Weights of a small transformer language model: no biases in attention or MLP.
Each number is 500 + 50 x the weight over its row's rms, rounded and kept within 0 to 999. Layers, rows and columns count from 0. Numbers have three digits each. The size before them is the row's rms in percent of the matrix's.

# o: layer 5 attention output (transposed), 160x160, rms 0.0975, rows 3-29,35-61,67-93,98-125,130-156, columns 80-159
# v: layer 5 attention value, 32x160, rms 0.0907, rows 3-29, columns 80-159
o98 088:476462383506551541510488574476493397492548527519536505467501523517515536480535489558566501529500511556447595459484531450495483555546498489563534553484543546512514533555421454427527516571501486561575440603502560531469472447454532417456528545
o130 113:515516509609454502543483560457438418475459485531565386540505509533424442506498492541572533537557538546379519466558516494486561464527517494535562411551529485515532615558504542545535491511576466503555470559605501468494469475547507447425534479
v3 098:517366497427494559500533527600509469535477508533511484510493475465425568451510572452572507428450388524541500452492533459536531485450549595544528531553442506519422554524478506570475473559447453483463439494498491533456465407556405475538474419
o3 109:470456541450512489512508564500507510538539551569431497513396491551534465455462501616506479414547500549462532468561467498510543423559481522454480575471541480475571437476486562441424479471402561580502491453431379550456437483462509511455528488
o35 101:587499455435442557570503555467594539499417556531492501443397507568485440526514550528530615432532505397531578486517437616543475384433489512518509638507488570514435472494521490460461546447507553497530452437495499461516445561478493483538538518
o67 094:498487584551556490530423473517569491470538526431541436495457501508502491521506492529476564435589442548529615511488468484523516537544498541388477602525537551459472450475505430493560584417470482504535426554508515479496470456522584537490470414
o99 095:440449490515490602593447558394554526513524509586442512531435583555508481568564494568563489415500558425501476471562485493520451458479525534525440609537561544501482502516567511424527471488431542488559472515427479503495523427524481486517534478
o131 094:477573617479451491520421545455531520512458510468500507564458550494539597574527510592504605415550539481449497587535464547460505436452472579441443551528470475579512520474441517397572394425464511474558507526517568531471466523430488548559528503
v4 100:502414514496482445457507606510540549486485459498456481571510525435530514615529486482462615502513567542456500470521492448564624534597509435540578490463483434320496498435532488471488558441493474448598471520543420490559524543493526459509609514
o4 125:445493501505386460505559509394551515523465484400514487559508493535526438462489553491502560478488523420561469529395575524538476439458514491487501553523507467511549565443437444430514551482485435513535493514452485515487383458497450387520557432
o36 089:470471507511528473460513550433408519562565473509555488556521587514550483358546584527522569526436499548479512510485469505420461590562443494521540568490510502601413532471477500436518477462442511591454523455519525524411440458550497520524472499
o68 089:524525511480503582532513494472492424484468534519554445514489502500513506537548532455485499425514518589505496607588486438572489551565457495451503536477495444489499526429500565452518541469471521469427561518518544593429535424543546470497561488
o100 100:463564569529418415435629520508512448515519465408544530525501462440531446407549504514523573468519532564554505529419589490571563506462479399463428543510604444437483575489549436431497468452446542510544498432517515457399489470510560400432491422
o132 096:550479456473451469512449475552484479419476486582596395547495477440511415448530497482498575495460479526537490411573530444559509614529522475447508524536464487485504596468629579464538542518479473512516471513486505445420381505547403415402503444
v5 093:470509396445472523527538555561448537408463484464548485509520509588515488451485613506420514552563447491610469544496453526594512448544466426414571504565624504517441395498372489529463475503443477493385492473457590460496564483538424537545571529
o5 124:558528495518552554504514581529457504536554507518409557466534594495426428492575516491511476481467485572650521493512529515572381551468454520515530477387479608455489585520609434459447511468593476509443496520504466511521479516491465432502426472
o37 096:567582578403609565480502479471457485496567462458519512523476446516418535455418471459448550427463482620398576573514557572519480581555518546481453430419455539482508419436498448441560475573471435490488601492462548355534510506536424491519553589
o69 090:457577462470461595585475608468590488500541536386477542444483410535489567477521505439354548462484477520535497498473513554500450537494542478453485523474461540409543505448505395448388563569538466523518529497539548511554415472575480538474520528
o101 098:447464530425504518482484595575542557521541435421501509503474565544492506537464534546424519449391495584550482524438484501572497583520485574472559462393519558510497439562585483451502485451494525541511516575529504548496407548414455458434506474
o133 098:490537421484442480504538489594478552421523534488381578430448455493530504448449526415375533593460518489447514498375514506495491558481502515446522484442535499465421418462485446494522514448529483485499514526466560436563414536499478469403524575
v6 101:521474505475504565488484458524509564445488470502509563456468550406450564532537496517523523540500505509493650485418430536434415525530535496487438575462458497535552481524493465516627511479502434557449446479428454426510608590453488516447626476
o6 100:525551390489508520500524464491513568527541439473531488466518523499421462530507540473499479482499507508512549438446557420556486475479519484400454531468624472504550483480534488525541613500485528463506546574428532480547481570513501628455498365
o38 106:437491412537561553471453511464427479531535474601435545352525387428500526525465466493443441487482585584495556526464540442461454523537496512515529505478527551557467570490524487475398572508505457506472521513573532488522508417525503515517504467
o70 100:526552500511564527460434501460430461547509493516483459471486587558419451573492469492442489486556508520467579504476473440470511467548508631424487610536595583460471523478494457487531624514506501451577464587521515511534513420583571511429540486
o102 095:503522491462492456491529559547485566534517457508428481424505515517493478517507423516391493501521467590516572443498481461537516537589500511413482598503624463456473515548469486468501594446453498433498480614496500561436519477548565607504523440
o134 107:535535446566524500534491529541430510453544431518470476420481583482527546491472570463448483529453547572533546468491540411459495526477463594513537569423514513514518523456542445492526529520489451479575465435524494452572587454589508530426516496
v7 100:411610494479522485530525493466495449493582596483526555515548535588475487526489477578536422508511639529507520510596425516445582508484491590473501498519537413582503477447407547430466451471482478475538451570514577516461507461467514493594525409
o7 132:477556516490586506535438560467481496401507494486459521464556482525445446506521490516474575404514510503492444500483555470525435523504458505449574415501504608388422532531535465545551481534580531467480504470577529391427508544516548549550452500
o39 098:440507572513551450456336452495533491486514512516490492487543476437564513538506528522515476517564464516504417481500507523563471623599477468522490380493418411439556535617543500514538447553437509530526593444431418444433502532458546477589452482
o71 093:566472464509498485431512504433505581495508474444423541531582482497516483398509508480473456563520502510505374488520543477512532547476410534569620450482447427454445527531530519519539453502533546508491468554470551450426470576521499524474400544
o103 097:509507511503540544467406525506556449431490535469432528443525445442503546522516572458441527476499446542430413532566528487526532450537415486410551435482492546470436506530558486521561542538482503513508450617521535506421470509484570528503430483
o135 088:505531535490585484368456580419529465515495511539460526515487519512485447423492439514511456539485533450563446582524505462492449499548459511618633398569467507563559593506508515472532462558535467557546471551490495538428572518473472390578445515
v8 102:468477559566497538531548379504569500433541591499513468523529510526571460588496448633489468500505581444404480544505466589459531510413504564523509509501506478525592491456497441515549426534439486488427473541472469505511489452552418518519594508
o8 125:480518592473460540516484490547471445408469514448514579440516537557434530544438458543502493516507615487557528553473526487515516494432442545570418437578608436513494530521546412516538465519552632484523405422562547467534533620600567483496466484
o40 098:421491575541449469552507538538525507491438577458455534471480506556432470497469507449607420535495500453527555458468454455536478556553597516606469416429547472509509471528578431578521514472507537432474476491511539486471580562562584458512475501
o72 087:468503630503447479504644466478450565499465475488380517510463547486521490423503410511524520572474462456549468454477496578514498596495550483575502480474579475474468568433547539492450471423491450509478556437518495535461545544507459562500504552
o104 105:524493608560487484499433546560486524411468432394455497477430515557432483401480452533465513534509460426474512528416435452439526526498528584574485492515521475488494494571514489543492526448524589471507470474569548573499575646506460515476549476
o136 103:509487600554544465500522530537503544453550470532440603412510607506483535505523477402541486562488540505509586530450592471410530598518450567637482458535590424590484411492420442564522514486609591475543495494552521497565504559483504512417506537
v9 102:437409510430451502466430456391490489444513494460482565544491509469501495407543452523466487481430499549494483382450575446544402462543617558606508475531557500498463503523496408472565529506555487576440499527585442541455469637524488429572621456
o9 133:448451467492495466582538471471496391418448519560504563423523481531518440430473465580456520487538559451509442533438536344480451325532525377413536563515490466553467483497491450538466506536481554484508441460589424509487454528520524509524453417
o41 089:464476456577479463497452498506530406475474454488536501475531622524594556466564502579520503492514519579562387560503486566459482363537415391470539629447497535582410473560499474540448507494420491552513426457560414523461483469531461593535517470
o73 098:516575572563602485515466417540473399526500526473538426608555550498509578529543466547501471440598537638516557622512463451474495498503473453374422582540519530446524489523422548530553538477493551489453496489514486522524488361452494569583525465
o105 106:465565509590517480485518487495543359483441504452548495460575552567502491418535480560443484576588512577530488482498544395534511468480507436451424649541539455475494432506568443468425476486376540510545447570524447450421496476526530498477476453
o137 102:488469470491536519517423390515544428412507524402492480537547605514514536461444483579492492437465506634564520607503483477483491482508473441425433593444471472451491534505546535575519464466439503520425477471494482505468558468470475473605444435
v10 095:379538474610609481560536447457570515534549455563472486480501534520509576493461479547451497480503428496483537448498506576477563503451488467481499521470400474493580387466488473564615516503435561481571482565458435500512507521520614524503563546
o10 106:490452493537463531572458505565528529477524427483372508492427537474442517580433542481478386519561575400529561492517515558426407507463468564482498429391479578485516553529535455485522638478513553475568483465425518465581527533612449605548492563
o42 093:490475528499461509520537525538504438516541456533334517436475474469479477438505505496523401554494555383466482473528508413406439610548541506559471467470485509516533565534613475484448551547497524385491540381460515485549489507442451458527420554
o74 093:456517470495462511455534583500488512476425431493396528386516559443444490463493482491503409605431431405502480533502492455414487504519455548522494520522466512497514509479540501515466511501508514451526530476422562488383546544591427505435445583
o106 100:562450546527479502575509505552488563469511447445376473388449489504468530497437488546479411485489501437510549464563410509459522535567510557524493482511531540464443448582537466462492618414552575490606471491461597474492552554499520541464524530
o138 089:481520484544520379511602585481522490523515421545393538533492566552499504483521496463497421583430498478514511504514500469398558574528447576598527490615500479529527493522478484447544590537518591483579502478489464488466502449549506478422556546
v11 102:536531529471523511550508515460564449544432528464502529565540502514429521510506488470574475592570472514481481423510602473533475485518459492500487588539503505532608545462537516538562479538512532490443509504525528494475507547510408439496624534
o11 113:512482528514617548506585468491454541503489496476465421507530534431444590478612509474612412546519433450536526449511522411497501378557481487436477458513502479450520540443573552491516598489535482499425477446455449493531530503473514604452439515
o43 100:474455478525536539457589583447419518472516535602551528364547434472495607513510584544536477460514571486469527517513559450482537385545531569535438555490567513525470521483484498533493546559486402453517454494552534503495423446556511491421460535
o75 094:443407485465380566452490514468438524553529486461543527425496621555463515472470587505482488508433453449528550529526528399478486427472437591500464500536523560491493495479567481589487578481474454535506424555509502460475480516550459481355549494
o107 087:501459518469570468518527458511499534503488545545453400432567500451477533472572530513518403496478450425528490442549444457479537430606456534501484493550581493450444534516471471452545554515523497575537478563448486523423447484493446554390448561
o139 104:516522450640377514518543586496420454428533517568583486457483569493453545483434550475570536501509501562444476497542563473480486476537468511557532421479596472481483484567521492592563524548509493503537350491558519410569506509483516510393523498
v12 096:522505513499436499454535591470546454435486580489582508442447470402530464562443561508528499530388481516444419486490545471411485481495437460480537503520514523533584533445515509460468454456435437374559527550440481520487456545546402532425568499
o12 125:498470502431446568574444586478468470554546606517493522402410489567484530504524559509537564468534476424487439584636427510502548517451567522535536443564526363508456573461468519472522541544509504487515383487482525551501490598544505517444547500
o44 110:475562542477434568591491511564413432493460494515543546524492490540466520519485552448509543460528502524438478494515477569483488533531527501486631515511447443462529489481415566510546522462527466483461481542421437543508479559509361481520508528
o76 080:460536426566435483517511492638481474467431547548542529536449529473589540520464422505667591487565512539471500483497524584426496521506493520500523468491531482566477510530475567555522471448527468419498487535641492465485515453571435459483502442
o108 088:519500531472500508578501575515472474502584586405596511484436512538544493482506527429545559449540512442462481604618409563450526508402481515497573451436522463526470520434433560532550546490541532450489418521489463483470570546468459536479533508
o140 089:464563574474441542531558535559451543474489487528574581496490447518587579463523551492627570493503527475353505468533517521463458488538508549520554513536416516586465557475429502546579494492504469543487485552517471481521532538496492493488510523
v13 094:488382437515412416475486459506405472451491475488478497497441522472513560413494529465498538545563454513400490513548470495569520452418533587543535486546543506481449496499462511496508456491463515442402537463476476597491549508508559532533492612
o13 117:458476494491451510481530477565490399556478507602563548457562593530488489504492494468557468456563584488470503513513566434469460372466612507477463509488457473569396501507496512562406506474485583406414441436586452473545560521452575484493509573
o45 101:529544542538527512457456458458588478557437509476475513587504494523499561471494481452478474476489442518545483475495614503526521556540541460392484482469409465528455428508562516410529563402523546517468511444494491458543484586488573485542488567
o77 089:501502492520484474468459520528529492492458554486485492506507442614550520523460516527418573367589469511458459563474539528512562562514501529476492520444440504490568428514456515409539601491608490524417551536533517490515411488432418451501507504
o109 095:392488428503540589487502499499569491505452523453531476499514469519529447475464449541538484436469535488413494519520496410560526430432615527393491452521445451529461513492570559446444525447513565499458529512585487465466483487441566490488555519
o141 103:532519524495539475467435569560530504472469565495493412584508496557569545447505455490497544424521442561489440480489534502540531505520471529444429524469463444550500395520475496372476545436427546533438496460528408540512400496429522500555478556
v14 098:562537505518511480506469497492558540524453456523454429464541486564516503533429521527590433551583468469537536542501541561404488474437514459503625471485480527479587510548596424481453514509549530454528443524547450557432586600525564551552513413
o14 104:480458523547529447585483526566521505407422536509521508500522366462487455477508491539457436545471593482583478490477524513475561466491467469510586466483460549392572583457501535523473543435538540485539508493448495470489478508592458530530493448
o46 090:504508566517389445443512431507500597385405489480520476517474526503576472417533454488547405554536503431459476451493546561353580486571532539485539436517519471478540511500484512571484471431536494508496426414471458528430443554557491503534521440
o78 104:414479440502473485449493500552497570511406518521549466570470475451599529439538416538516373494551505524468505462557536561444578541485471397597523424469470454530548516485457637446502525544492482541455536489459388514473494565474428436535508536
o110 093:384519493586564468508502509512473515413436541468546485509519445438535512483471446515463442544445518483578580533502514595422520529522479507627523429528459435535537591453518457459509492490516487494555529376514529503501530508549511492516448437
o142 119:488487461579469442496531452532513574494469544542483473494472418493533472430500442537599387533475470404424451451491460562417603538505490461553488374471531553561487546509482543527465492540526521549485470491501478537471500556432417451463537503
v15 096:521545524492549478487458550436494490569567471488487443538548514469513513577569442454508493369584487492468604477533458430573569471525563507524477475454557526583486461440499377406458536519494462525539494517477462446385490480513489497475549460
o15 117:555470470494574358547492570472504502522531475547543467533522519609451519518517512535498532518436504484471473496497522545526423531388482505522454543461548614466430469521439508444516470543439415544542485477553560403420424432508429496590494407
o47 083:399458503515584371463442507561454443496492466393381482521566567528456548453482481561442538574496450555426534432581487534503458454465518446408472527510452524462536443513465540558394462509426500553434511551551546568466480406493440505520497495
o79 077:521508506562571455478511462498466371517431433512491488599483602490566526485515503539605517621536476471468523463594515508520431443403537529547495514403511499516521513534508519520458415462415495523487548445546531491460564460482498504462446557
o111 091:536506528567550400472519553504476385491483523438544510547522512528475489516531547507527532505540491498414505480493515546521513485488522498478454547453453563430469452539417503524383481525385473548481453453580549473503499445524495460593476489
o143 080:467417480427586465441463506546505435518572512491411447459597523479502561426597470479445502461500405479520563471596519546446483516452523442378356550460506489501480398486517476519419555527413531528462493515460517479526478459491517498432450599
v16 108:444547543598419429466447518495540511491447539472478491442458494560425467365523475463566501492534417486508505411440468444503447527520528468529523478515470492497505521533519477477547490458523591458409438482526485498532505404475515417379433545
o16 138:448506400485499518501433479563499562497547469496583429551515579526510522510540591354512423497557571404493507478442576486489477422566588486448479486560547384632448515487499531433567540542556568516516477563459426561496460516561499457524434557
o48 094:431442482465555429511521546559469527563492587516614492513468553509496536537442611492483481506479520515499527518544497477511444393501487488471431504513529525517528472484402533489519495477559474548637438491557493504550415518475576483546468465
o80 088:458462542409435519583555509523514460446502546616551566534467556556438490519499540510545543523443564391464476507515446455470463352492548540444526511508511585584537534473509453621505422502529424456610502564541522429498502561519527490441515442
o112 093:505475422454508459473504499566510465515510560552637410513524571495440456466608590542550538504571513429488530516453565471523423467480576458494504395503557459592514513493509533475536524510534505491529462617493466497532399563576521493504462511
o144 109:434488561489429545513488489486545467500478466551539439527523537524398449539548516501540515496515520526531458449563538552630473442546578541467541511504534457502537451535514515441550535505506542487565476527527473431483497499513524482517463462
v17 097:509567545563525539564427580456483504549526481520543539509593518496514596504538452439565499580471513526355553500508435557589514488606416493475407467527575580546521459500519468562355506484530486504440508533494563543461521452549485453509576418
o17 119:570477531527555510485470562514455591537477599530472451504510453471460507418548510584558524519483508424425435393450435474425474530609470526471528535544463561439515547410409593588553479476454418556435499546499526558427551439452546502505512447
o49 101:576522445514487528505506527448509530480507571505535459525560480450441485504631534516493573490530506362460446432473442478423449505520568464461585571520451415460501564495519555556471426461481523450451499449439471524484566430527557494469576514
o81 082:459444421435474510452554551465467605478490410480538592488530446427486479438538528500511483550511434471458512407501463505421508495605492449419573543536434531519538547417471434487523419519447511490439475464475407546426489537610454440367483529
o113 086:498508493500435506524493521516453526472534539577424477493542463481456472462598537495539445471520460491398488374560501457463444464616443463485572524585547587462414522493449529549478489484506492481502403558517503537530466440528556478404496449
o145 096:525491400484468421428484549516471581533426542481419488520583499489524514549561485552483549511586455349463513485453485480449542448518550423494420476531375563470467539443470511540441443512470467515440530498519496545415454471482496482462561549
v18 103:580395448467488530573480456587496536412416453588472431443564511458490498511559516535489492525459503490545462413466472519548616505389421511409530424450510498490611486532573490479495492512513454530363558448511516504456483475477548604509513525
o18 119:592464579472506553497493468548413540441531432555408532501557491452476625587488491465494485531473587570456524439413609473505406561635540580524468442500635489470497531484503476464530562517577516525528622498524501458503451505475474481416489481
o50 091:552500554434558446447503518548388480490562514549501484496548472540509476547513545501535464531430479549508422570473578505459525601577518559429526440416560478555532477457512519467582551445551532478543491502480537454556426470458532443509484494
o82 100:431512462478544530427427551469465535542569534570497485502474480568457382506485465527451421501543497500495501450404495451526535477485535557494497508571476478486538501484521408395456642544561462484560461463499472490610435468412490444574490478
o114 099:574475469470480506554479518455428568463529516638451470534544508544547473582444534520482433584357499608505522515467549550525385572580512533520472455502502457477622563489513496425588495488536430474448625554514494527576427457426512536483473480
o146 107:522535463607464428474504489568513561481508559543479421521507595485548490446421523462531404520558482602454455477505496471494595629537494635470447429433569414511404530472498498485510543544530456541564457515536482422591487499518515432502493586
v19 094:454506564615547472479452492564529513507382475506516508566461480457526538521484505492443511545409528457546647533448522531407450537453500554517466446498399562461421456469528464518505456540568472450563472510543573549568558476471501411515534553
o19 109:428459533414429560570457496500450624483512451485518475524440479446490525496453508470401474483506501347548463479498496500440448487516497425465453537494489464578550438442454626510573481505504527432482530471501484485513550607532545560496511516
o51 096:519510468412393516458499491477529573502585540558465585524475453465404514551514474486499458568522526299572513486409454497477466470475514487472497472525502406511501498463503571595509425508480605443408422461454498489500512541519500534565531522
o83 074:507450443507418531473425470519495621457518438433432505471453464513488509509537513452425475480544499415495526482471474503497570529438457541583508527505460443521408415479478552540545500549528503470492438579471509451337401558444379515454506461
o115 098:507457488487434597566518552463474627453482619527421539435440431477429531546409477414473437544445511350444456460473488538468454541443478477526382539536472459544514515419495470478554532399507532526504465504486489480432475547537484550454504466
o147 103:555518472493405420413532505488506603488498477534426577601449471478488496554541460480542433568453513324510476472361528508469517450451400466563495434515510452547506468536486488522520468585469611466441465451524444486431542564479445623470543519
v20 100:523636502503551476539462491413523460571549459487550623464508457656574490496499438531440491508578428478544558491410516483531522563462537528490452561457496408533449523417533532527476523495511522539543547463469499412459415443549429533490580545
o20 098:506572489492549439439539538438475435471523450483451508555516583444501528494535429543519460474402494541530476499478475468466461622441402491515556434512513584543507531410568556561528457506556559522514466510607596518515560531522384430513487468
o52 081:504439499484554439582526543594366418466525442512477341497446596408441529533462521541536450530483468553478482505520412421563458510441496495481539514537482478492536477502459469520541407581480547467528500544498534478554584448479513502477545470
o84 104:499507510487540515547617504471454482449491439515484515568492625453494522454489526516654467589361529427465471481530499487443481455461471449559528450484491505463537570480578484602420391501454437523485510436552498466540603511512522466522522555
o116 096:554547561493555437464538523462443443452548439513525492598489558450492545477508491525576491550477494490547539468453526501529462460438430500453524467482483526522515541516499507523468498573475527533448480403543532505603612516547482449576462498
o148 088:430538540486512565517511450427438342519601492472551554448431548589460475500491490510515508506480527500572582535527483481498457541541536463419572565495498567433567534418616500524454544506563519475472498507420511473514510482574524579471505461
v21 104:486461543469581470498486451512525506443484509491480579455670499464523507498433453593521551572533485455546422487490492569588437529512521524512515448553577475520486555455486532542455499510540517520541552397507565492403444465458448541426490513
o21 123:473532577488533489389504532436523523496518494470464539505486497428547527474489338522477525613512465505582478500445523430475567568543401447426512460591504436575585483460477488521543473480518554531474514514488503539454474504463518391455537433
o53 091:564473528464456504534511564509476549470556559445577440408517540470497509526572415573589574578513539526553520562492525412610475499458504528445550454561541489515519507432486374539489537553391425522514544566526550519533510423536534485416561494
o85 087:458517536479545540590518523440494464485529624512574574500484473446453528491604560524539582534423569473578599552521465449532465478543544417414507506574494527452536567483561491527453524484460461479490513496487502500505598526484621534547560418
o117 093:507518595513507442410505555435461529508549521493536520498497483505549498505591389510520556585520474510657459508428544464482423498468467441479481474579507443660564487483502482552503432514483503500451498442499450458555555543499461419457459451
o149 100:530444494387545530515495455543516457530570525436427540386534507503462473551555513484449588484502494452564577572431546478508499450491559444434469543547531513464465468452550412503430511480483472517484546537422530451493494426537557486437502384
v22 102:561531499443556500480526445577490527494482435518489574570563452590501491473522536489561518558592491507439569499416589567524544491441511483455549435458555468472567547458548415510429421510496480491451489471508469584450481455593394566439537487
o22 119:443485539436451466422507506558450563417544507469346566529520456453456476490396394526464495436422496543546473470514501481432557520535455540469530439509550481440626579446435521508485485484591493480468567469486439533525499527466522432460499464
o54 101:621520481466404429528501476560442572502520487470446437446426557456448457546499410465561481546501447445459512496455487500511521466482542454472545530511590457443519507531384510611497425589459548486398425466541452516491499527557532560523566552
o86 088:546525598475536569531563490460458494503569532513456534524434515456483604467568453551500414514481505505519550505501563480445530529553502364483455477470539459442526586523468449541469537515456454493420483509485409478573520486440482449609513574
o118 096:572510487521432485445498556495499558416559441545423515516536608456419519475457423471520381537434477487537552491425558556472448487540509601484464470520504441439538474411445494491458477544591567443480559428480421466552613527581492457459467549
o150 102:472494549400513566451487473515493574545590541424402527432429514458504519519501391491426491487541465459450541530436477495430558458536464472463458529524495505468455476416429525546438437524564496465423453562541491492459393477512464482530488522
v23 099:473528459532549490488456530405528452512546477464397499521552499500393592539464448535516453519522434483469482424423584418463442535472528570463514536435507437522487471481548527508569585481563483571476449512526517472556514484554522509543468521
o23 121:505452579544599526456460502362518482462470459391429413479488443415500547475511406422468415507528434467588498525505439544524476567569437512512471500529457521439497475516521561553521598519461513540460467466407570489507526548495535569447502565
o55 093:587435512536511500514510603495428454494521520500537436457424467442496520516572493518390482547498420504516516561564482424447510443509413579523475496537579509491514569547483492523500482557453556479515381528489530563523443460506579410448556438
o87 102:491446556482487543482507554523448452472536451507480546571453639527431471433604534480485397567533470450533518517511473452433406407482483555578427521550466598477460557510433470589448468521419392449511470470511505454501551488529509483443487474
o119 089:573420505560494476460478431483468542436524496541421455464477509452439533502503483543498480522520422417562512473544497577521513534539496487482323491583528544540513498474561480543575540526458503472522409385458565462577579509537531502484450506
o151 097:537508460564465579509444571431462460609481485549554524571468519500445476575582469494526425516513514531503450440467515454496460409547475537476477553535548613516483521542522533556563542512489522526492431410571500441484509435508525500472506426
v24 102:510520525422598486438557579473544503558488520526524520397531507411531581450494516596453550551546427466454528479544575493484498478482496543498475534494471465529549565522466414525532481527479484522510506585564456417524497480566423492502457559
o24 115:457506489436551451572433515484479375581492512482448513431454497527486580450484543516563452538442472505498517554592559514474452453457505540423568443446568465440431456445485552514531596549579454588508542479538434420579414483466539494452427529
o56 109:436380549539563446488428489533392344541446423439378520515429446459420592432439527474535434527455466411436511544537516465524552551503455529510505437529502515532474380513460539504505562527473508537496535493377481518525482462435435498543484531
o88 090:547504509558561443532485421526437437482510541549415426450500534535467567593516522516456584453568448532495545566509521466548514538490488547503384514498539536546498446498427573607499525479426496558531546555439504518571520361420494519579513534
o120 109:476504574468577457556424520453458412513528483454451486503422510487504559393414461473531429540547453466471464537532476522413508424480539546443563488428460544443475408504444548508508495586443502487515565444482476485556449510430518528545485479
o152 101:530476614466671588512513504551496362496585500525460511451448558493460582431459513518448509428512421496443549528534458396501448579476508555529495599452585508624533500509441517510538576521442564510527491515424447479571529464463496525570510534
v25 103:445584494467544462492514452427533420545456520469557600493457472539534462453483444421468434525559435518486386465462549449419408480487482521507583623461565483429406427523451556531528629453494441510505530503494488516475459528484501487474383497
o25 111:448502544519525513393490457486536423595445450430429546468500531443498424472504518397509533498417407646490424507554511541520528572519469523502612462515497490442458480480481548570494559506569452460479571477560519501559552556466515581444454535
o57 092:511445522476481498595533375502495478579431520463558373457491532544454448591467495463542462463431466643429531501593490482552501489489477560532583494537534507501516481526393437537521494550481462515573564524397453538502531517475492542371460536
o89 085:516518541472503517565527429506462472525508507510469486529441549447496499461530546508571522527440575483550485482535546481479452423413474373588562482490466466575552561513455547555472429460480466521508548435454472434531609563509490516491508483
o121 093:502467449505500474495493442502499437544518455458531501591491512465510472502522520434559424522446466582503455510525543534465499415400461475541528472454399498523541545462420553584522467576553496446453604391464454464560602544481467526504455574
o153 097:468529552433532550546522400440509448579520518519538582469511501520473439528502555520505501430513516556528493474570500493506457378507552519526562581550496511502543572462454494484558588520499440427533575506461506507536509505512521596527499421
v26 104:472472543502472490607456549509465475492470546586452469497507481558423391455534453459442534460562396543535518541500530598544472514459553570479478495548405570500414575540512613442504489499472454556439499502527467492491536512559454466515549489
o26 106:521480476466578568595407472526494417531472448505565497552513553571488520601500586493523472566625540412498448463414523529530549377490532544490551494450443480550462457457453561518507521563559467494505528550637497345458560535564447521514461626
o58 091:491481524552541562478467484435472462524494467526472519603414502550476498473484569449498409512507487569525349545451455441536593498491478520448537488515458507515483450485492552482470494578570503490532493464511488497523544554408531549548472450
o90 097:549513507535453478517535437482538497454483567517480471511389472570454518500439494490551469496409503488476396539486470529562566600497542482456502502468488418494494499541513524435385462540512505565478523458538535506500448515443531457651500542
o122 102:469457574531534553471402427457497444454489421515525544568429543521501512519482510460554376517570546464449456460407458479449543392539473466382529447474459503483443501488475562506462487600478479439409482548617461511539523582562465596582438567
o154 105:519498594499572553569467466435547457480479476495549507554400450555465500518458490506550431505494522579571476483528511542642456564548516456500604543428502467509517467538558548443526527452493523493499528495561432489564530545503459620648438514
v27 099:464416600472495546599482594517513546545478601475480542552565455402528532554498484466523493489492421550404568491441619481539519456498467560542555477445539518499534461457487479431498433512496441479515467581521549444461453375508514408445496489
o27 113:511501619459494472569548496425420591498469537509455478559410464511512522505423571478388471548507446452457447523501471521531473533569484504451469547589463413487457463479398494520571459574402452501516492415498489474425529459505548574429553580
o59 103:560464563534400488484513503571530533452483552548499498463490509558574476612529535474585542530620503392538511511564507576477492429436590488521486577444510422475455489483453448597482497585449526498471348441541430534501532497539526546517575505
o91 075:515516571533391482410472416503486429448563493544519511519483570505374536469474436504579499547555487499437494514517518532485494525443515418493522471453464498481478474413459511604525515511458425424554432479487488405511447493533520505422433544
o123 103:568512571476435549569521420430571440428460584582440472423485504539479463512481551501474488554565481443500434484604477538507456480525546478488453594590467450434453476530518472510504501665485377456549476481455430420454533487545505633465496570
o155 093:516551597522409499526438499535500528520523507502483484555499609489505618525492469450498534486520545486461471498536509542430490420487564486525486499505485455558413487466420507580499428538468489467435475525609464504445558470558460477486510548
v28 105:505432576490371400460474561504531545500458569479580518489556499531522469572466521471512569473560559537501483498449495528511491480470580542458458540520491527505391520546464524470496481525504539533442617504456474578399576460485543393547476456
o28 126:542547448550471499526542500465587580471419502492461515525531535539567517545539500472425557539551467438551532465403511453473504494434458551467530553531512387507482560519423538503439490492503473468440500468579431493403527553565517510562494555
o60 093:432507567573548491526422471550464552500445421406559430527521602501521574537499552530590513534541515579482472433526392484558526490453448517411450486502499458483582460516458517491489506494444423561524561482482520586479529540455463540453522480
o92 096:528503545486540506557542448495506448470446564557475605591495567457543548514499542472557552560434480493512404445548475436459432500430512502432519467481477438500545533545524531504425446418465420507469531523505538567554526498477527494561482582
o124 090:593578610506490436504514488583507500487445460454516534557418528521486513494569492493486571522569447475485455400468516444525524422422532425418513536514510390484472477599513553562452552514495450477491481519483439516441474574490484500569524543
o156 088:511521505396515569562497458582542523588513567445478639435497458525581403540511512484448552499454516468533450430457510492492441430477499487351430535565465519563529505547546512444472544500434452562475573549479476509399470552472448540450410562
v29 096:490605500502466574474455469511477495472579524521504351408445515506497464562569434497447481525479615459405451514541472548505498454470608481536509515487513571503538493539619442466530589544465559455577544506507525454475540526509525492443526549
o29 104:504511447502447544600532570486530463465502542548620537489580545582509516479513503463476575567467521501472520572533526576532511550465543578572524476537488369514383466509509481507525568494582469519562501564584584494436525466577441522490505525
o61 088:366538550515573502451479413523494488559488454430488434599507476521494495451488528506425377540545452527535435465475454460539522556532477539536459411524476560492538412504568533472484591533540475506484597518476510491450455471451510490586476496
o93 089:501551456479546468502577466530479434483425538562529491535481552493511510523450454536505510502445536440466420536424480493573547502460539504573464499440472461480516495518489524446425447556533527491449617468588514549547561535452527472672542564
o125 095:463530528568566512557592492477430472500427530417552518599498461427500451481477450482457487544500488433437530538435506475507506461549462555517514467392420442519501538552433537452449498514454484512388513480578485525566486548519508447565495563